python train.py --num_hidden_layers=16 --num_key_value_heads=3 --norm_place="pre" --rope_theta=10000.0 --tie_word_embeddings=false --init="uniform" --init_std_up=0.0125 --init_std_down=0.0 --optimizer="adamw" --beta2=0.98 --warmup_steps=215 --schedule="cos"
Each number is 128 + 24 x the weight over its row's rms, rounded and kept within 0 to 255. Layers, rows and columns count from 0. The size above them is the row's rms in percent of the matrix's.

# layer 4 MLP up, 2560x768, rms 0.0279, rows 2407-2423, columns 256-319
size [101 102 103  99  95  99  99  97 100 103 100  97 106  95 100 102 112]
[[139 148 141 168 129 135 152 130 123  59 176 120 111 111  98 143 154 161 100 151 105 169 164 120 157 151 150 144 133 126 134  98 110  85  84 122 113 114 119 124 163 147 134 142 161 136  91 129 153 134 163 129 119  93  79 111 106 121 132 121 134 106 108  82]
 [162 116 121 108 146 121 163  84 115 111 133 129  89 119 106 116 133 117 121 117 125  97 108  92 122 106 118 161 164 140 122 119 131 135 111 125 131 121  88 159  99 109 115  99 151 155  84  93 142 102 197 131 125 142 165 158 142 115 118 109 135  98 126 119]
 [121 100 117 123  91 140 129 112  92 141  96 102 111  97 174  99 138 103 150 169 121 124 136 124 147 148  73 131 114 178 128 104 136 146 114 121 132 152 129 159 175 124 139 141 112 114 113 120 119 115 133 122 158  58 118 163 178 134 145 100 118 158 163 128]
 [128 176 102 144 145 140 133  98 121 163 156 183 114 139 136 112 152 100 157 150 169 129 138  92 143  89  82 152 115 142 136  88 140 167 114 112 111 129 116  99 128 128  95 110 159 127 139 140 131 181  84 131  94 106 109 172 142 153 155 114 140 138 141 126]
 [ 85  67 128 132  89 132 156 117 162  87 105 120 114 126 128 155 104 112 130 124 142 182 161 101 170 132 143 123 131  97 151 125  73  95 116 150 148 183 152  79 138  92  76  96 132 159 125 137 171 102 183 156 136 163 105  72 121 131 162 144 175 129 156 139]
 [141 104 103 180 151 180 112 110 123 114 131 124 153 164 129  83  77  87 156 137 134 157 125 107 143 108 140 105  91 100 116 155 110 124 162 143  93 124 121 139 125 123 159  98 124 118 117 136 120 114 132 135 109 159 151 145 159 123  63 130 163  97 123 131]
 [116 121  97 129 160 155 120 129 139 125 162 131 105 153 144 112 114  98 156 112 124 133 115 146  54 140 106 103 143 136  98 165 113 152 141  87 129 140 157 108 128 137 169 150 126 138 102  87 109 143 116 140 143 141 107 102 122 132 119 135 132 141  94 119]
 [ 91 123  93 110 102 112 132 116 125 120 159 123  80 132 145  70 160 150 119 141 107 106  82 141 125 131 164 125 131 126 132 127 119 123 163  94 123 104 175 155 123 157 121 130 144 103  92 150 135 174 133 139 150 143  98 173  85 130 128 116 132 112 114 158]
 [116 135 121 123 152 138 109 104 112 103 120 162  97 149 136 127 134 153 164 119 129 138 133 125 103  84  89 116 154 137 102 125 113 129 105 131 142  88  67 122 142 104 146 125 121 156 137 161  96 118 131 118 105 112 123 110 171 145 112 141 112 162 147 151]
 [ 63 180 123 120 106 171  90 129 169 136 157 113 124 128 114 148 144 119 131 146 126 164 155 128 109  84 144 108  64  90 105 133 111 128 144 134 121 130 128 104 101 149 134 120 139 122 127  84 109  98 121 122 109 134 150 136 127 100 138 139 120 116 106 118]
 [160 104 145 116 158 130 119 154  58 129 131 101  93 106 114 146 143 109  85 147 117 139 103 145 129  97 178 113 156  94  93 142 154 125 141 124 131 162 129  98 144  80 151  99 141 143 153 125 131 121 114 158 156 129 150 146 172 107 178 134 113  89 162 111]
 [124 142  89 111  88 148 142  99 107 138 153 161 142 123  85 141 156 122 121 158 113 128 145  79 121 121 107 116 115 129 125 118 158 129 146 118 154 124 133 114 109 136 137 134  93 143 116 122 144 129 152 141 117 131 126 158 110 126 113 150 146  91 122 125]
 [ 90 139  70 118 135 129 125 147 104 123 115 144 131 108 139 133 153 130  87 139 151 149 138 161 133 122 131 158 113  89 159 102 126 151 159 100 144 147 124 125 102 126 138 157 115 129 122 182 126 173 149  99 132 147 108 139 162 101 100 116  82 102 115 133]
 [131 113 161 136 127 102 157 123 148 159 120 139 109 120 133 119 156 130 146 119 112 151  82 128 120 131 150 143 134  94 119 137 146 129 167 145 153 144 127 117  67 131  97 128 114 129 125 141  83 123 192 103 101 144 116 112 100  76 122 123 118  98 150 130]
 [131 128 111 161 139 179 119 159 137 174 138 108 146 121 156 121 181 128 161 103 112 110 118 161  89 153 157 101 121 153 137  97 103 166 134  97 148 122 147 125 140  98 108 123 113 108 135 161  84 141 120 112 170 142 129  85 145 104 147  88 105 106 143 129]
 [142 163 129 162 141 137 130 192 107 165 128 124 207 145 126  83 132 137 153 117 147 118 107 153 125 128 101 143 107 113 150 161  70 134 146 116 107  96 126 111 128 131 132 129 111 115 127 145  85 146 151 132 127 143  79 116 152 138 117 119 117 140 123 140]
 [102 152 135 118 176 111  95 138 126 134 151 143 127 107 104 137 100 145 134 135  86 126 113  92 100 106 123 116 101 143 110 147 168  97 149 119 154 105 159 129 132 150 167 114 166 148  95 193  98 156 175  90 121 102 125 117 118  60 102 171 106  91 119 166]]
# layer 4 MLP down (transposed), 2560x768, rms 0.0265, rows 2407-2422, columns 256-319
size [102 103 102  99  97  98 100  98  99 103 100  98 105  95 101 108]
[[116 142 127 131 117 127 124 115 163 148 156 102 110 135 130 136 163 116 113 152 112 136 147 123 139 144 137 105  84 138 152 134 124 141 143 110 157 133 140 134 185 130 143 145 110  64 129 140 144 122 151 139  90 131 171 136 187 135 121 126 101 102 111 124]
 [113 157 158 132 156 107 113 113 133 161 163 107 118 164 164 140 107 139 168 137 145 116 140 141  72 129 129 157 136 120 128 106 123 144 121 151  92 125 118 130 131 120 109 177 118 122 179 123 119 134 128 132 111 172 121 143 117 136 115 158 144 134 135 148]
 [129 114 119 124  90 150 143 110 134 144 106 125 115 128 128  88 103 123 150 132 142 122 150 149 142 108 132 104 150 145 112  98 128 151 171 135 118 157 128 155 106 140 121 117 133 115 130 171 108 167 102 157  96  93 110 105 105 143 105 175 162 110 102 110]
 [103 164 141 113 117 136 163  78 122 139 111 123 123  83 131 109  75 123 150 159 136  79 138 104 163 106 141 118 139 139 108 158 157  93 138 120 108 129 147 130 126 125 134 142 180 150 142 119  95 181 116 155 135 123 122  65 201 146 113 103 107 109 148  86]
 [136 206 110 108 145 135 148 128 119 101 158 173  98 166 126 157 130 113  86 159 122 113 121 121  94 174 156 140 143 116  92 114 127 149 125  97 106 167 142 150 143  70 130 128  93 118 122 124 132 135 133 123 152 128 124 150 104 142 112 109  79 106 141 136]
 [139 160 164 106 176  99 133 119 143 113 112 129 128 100 139  66 106 129 152  86 131 117 127 121 116 123 161 127 127 111 142  93 172 127 137 105  62 135 124 133 127 115 123 144 165 169  73 115 123 133 137 116 128 136 131 103 137 149 102 118 121 130 131 130]
 [141 130  86 123 130 118 119 128 115 122 136  67  99 181  94 135 108 130 125  72 142 117  93  81 125 133  92 151 111  86 188 149 164 154 110 131 135 137 138  88 155 138 113 135 117  93 127 124 145  62 151 129 122 134  89 119 103 209 154  91 150 128 170 145]
 [120 116 118 138 182 121 156 109  81 143 130 127  90 129  97 128 144 124 154 128  95 151 144 126 136 105 146 129 113 133 128 149 139 143 138  97 154 125 132 132 110 119 130 150 102 122 117  94 139 165 139 105  87 143 130 156 143 134 123 130 155 122 135 169]
 [169 142  70 122 130 155 144 151 124 158 128 131 157 124 107 105 130 125 110 109 187 147 113 127 157  89  95 123 141 141 143 162 128 121 153 129 154 147 131 168 163 154 138 108  69  94  98 156 138 129 128  87 104 127 101 135 165 154 151 126 141 159 155 129]
 [108 129 132 143 127 156 113 131 162 142 116 119 107 126 118  97 116 125 131  99 123 105 116 129 109  93  83 124 136  90  67 114 135 146 137 162 136  72 123 188 120 113  83 117 146 138 114 129 107 154 104 107 123 179 159 133 139 141 109 160 124 127 142 128]
 [116 127 127  97 117 129 111 179 102 156 118 132 113 122  98 145 115 159 133 151 115 148 108 108 153 118 149 115 136 115  96  98 137 200 130 115 112 147 155  98 124 115 117 120 126 121 136 128 109 124 100 105 141 114 149 117 141 126 128  90 123 101 181 142]
 [115 154 134 137  83 119 164 132 134 159 118 122 146 108 106 107 133 132 141 138  85 106 148 127 114 101  90 131 131 171 102 117 147 121 150 138 100 130 130 145  86 103 119 133 171 138  91 161 159 149 142 126 107  99 139  81 123 178 120 100 132 114 131 103]
 [ 97 104 142 118 123 171 107 151 137 135 148 186 103 113 132 149 144 150 100 105 157 137 123 100 106 113 135 130 143 117 113 131 133 150 157 168 123 136 144 113 115 169 125 126 130 142 105 108 132 147 137 113 131 123 113 164  91  87 106 142 117 157 148 145]
 [127  98 143 129 130 139 147 100 154 138 115 119 180 146 135  98 104 129 122 123 132 129 116 132 167  75 156 134 138 112 124 121 201 139 161 122 160 101 113 136  99 107 167 146 118 107 108 163 125 129 134  96 147  92 124 146  81  84 128 111 112 105  90 144]
 [143 118 121 119 154  98 103 126 121 158 165 113 175 143 136 163 174 107 115 110 127 113 145 123 152 132 109 176 139 120 117 141  94 195  97 137 133 151 120 105 153 102  94 144 158 153 114 123 141 136 116  67  98 160 132 137 144 135 119 171 112 137 162 125]
 [123 143 102 151 147 105 150 143 109 120 158 116 136 158 131 134 121 130 132 108 117 106 137 109 149 105 164  72 113 123 142 136 106  96 105 135 120 100 103 104 135 129 139 102 132  91 133 113  78 127 124 128 140 147 130 115 134 119 111 169 134 139 120 133]]
# layer 4 MLP gate, 2560x768, rms 0.029, rows 2408-2423, columns 256-319
size [100 106 100  96  99  99 103  97 103 101  96 102  91 101 106 115]
[[116  84  95 149  73 149 132 139  89 102  86  98 176 151 130 122 170 153 144 177  97 148 120 143 137 118 138 110 116 176  96 183 106 113 172 122 159 127  93 133 139 141 156 108 123 129 154 162 110 166 100  93 123  90 139  98 156 106 122 116 102 130 128 109]
 [131 116 129 169 154 114 155 113  85 141  92  75 141  89 130 126 133 158  97 104  96 127 108 114 131 129 118 136 127 115 137 126 118  75 113 161 124 154  91 145 145  95  98 126 100 131  98 104 160 123 130 101 135 132 114 147 101 131 167 124 156 113 127  88]
 [171 132 144 159 145 119 119 155 107 134 116 134 143 128 144 123 148 136  95 127 153 134 171 109 119 158 135 155 119 111 123  87 103 134 130 123 111 124 113 144 139 132 122 174 128 134 145 163 115 154 136 183 135 172  75 158  82 130 145 133 150 166 101 114]
 [122 139 171 105 159 113 127 107  69 140 160  91 150 133 138 131 131 137 159 117 159 120 106 134 105 121 124 124 152 178 187 101 116 156 135 125 115 109 114 123 133 150 114 147 114 145 159 118  75 143 153 159 151 150 158 146 129 153 148 118 172 151 127 105]
 [135 109 101 110 109 176  94 141  98 130 146 139 165 134 101 131 139 116 138 161 163 154 137 165  90 121 177 131 126  75 128 135  77 136 170 126 161  98 138  97 114 128  90 132  92 152 128 120 130 125 141 140  99 175 106 178  93 116 147 139 125 135 119 151]
 [ 89 111 131 130 111 114 114 139 131 112 134 169 143 117 188 112 161 172 141 127  88 123 142 141 122 116 129 142 182 137 137 104 113 112 169 112 170  98 184  96 168 180 150 118 138 123 131 143 108 156 104 110 176 135 128 152  95 127 108 126 135 144 109 122]
 [ 99 151 153 141 135 149  80 112 110 135  99 105 116 157  90 112 149 154 170 163 103 123  95 125  91  92 128 132 113  90  88  88  97  81 122 154  95 125 151 124 130 132  98 109 144 114 132 140 158 122 146 144 124 148 115 145  92 116 144 126 136 118 109 141]
 [144 132 127 150 197 136 164 148  88  80 115  91 119 114 147 105  99 144  85 130 150 115 147 109 107 142 145  90 137 141 153 122  94 121 115  91 112 123 123  81 119 137 146 139 129 153 174 125 145  88 137 162 107  99 142 126 166 157 151  84 122 121 159  84]
 [134 125 122  93 106 101 141 120 129 102 105 141 118 125 129 140 176 159 161 108 156 128 144 141 136 157 158 125 107 126 166  89 129 171  95 113 113 133 108 120 108 105 129 135 139 148 164 128 111 112 100 157  94 118 115 145 121 119 118 153 119  91 121  86]
 [137  84 143 116 123 137 114 101 107 112 107 158 146 138 158 112 154 117  91 146 120 102 121 111 160 153 142 139 107 118 162 136 112  97 132 163 136 133 124  96 151 150  76 174 131  93 107 191 153 170 119 153 124 150 106 126 106 143 121 133 126 120 131 125]
 [155 134  95  83 126 124 158 126 150  91 117 201 118 110 139 121 123 103 112 126 161 148 145 142  87 117 117 161 109 161 146 146 138 171 135 122 154 104  67 108 122 137 116 144 142 126 135 138 159  87 133 138 106  79 112 130  92 137 128  91 121 120 131 143]
 [135 150 115 155 131  79 127 126 131 119 100 137 144 114 128 100 101 130 130 137 120 153 150 144  91 160 147 127 131 111  92 105 136 129 137 162 122  85 149 134 127 152  92 102 116 159 159 137  88 138  80 146 122  85 130 160 122 149 127 118 161 179 136 154]
 [143 121 155 149 108 154 108 111 146 128 100 155 124 141 111 127 113 129 119 139 124 115  91 141  92 143 116 138 123 112 147 142 136  95 127 113 108 129 120 119 158 130  80 111 151 134 180 180 143 141 121 113 171 142 102 131 106 142 130  92 106  80 104 103]
 [151 165 169 163 102 110 117 158 134 147 164  92 118 144 118 133 158 115  96 105 129 122 104 153 148 150 135 150 142 108 112 123 155 158 109 121 128 122 120 118 127 145 136 107 147 126 124  99 129 133 104 178 104 150 125 188 134 116 118  99 136 101  80 110]
 [117 152 117 134 161 140  95 103  98 139 114 149 101 122 172 117 136 159  88 145 100 143 128 124 100 154 143 107 126 131 126 125 127 161 137 110 103 141  95 112 135 137 121 131 112 103 178 168 111 136 106 171 154 107 150 124 169 155 177 172 139 140 138 142]
 [160 114 118 106 126 117 156 175 104 107 140  91 134 150 149 138 117 158 114 109 155 110 103 161 127 139 108 140  98 157 157  88 109 156 124 122 121 127  93 123 126 114 126 116 131 138 155 151 140  74 105 136 111 155 148 146 132 148 140 128 137 133 142 113]]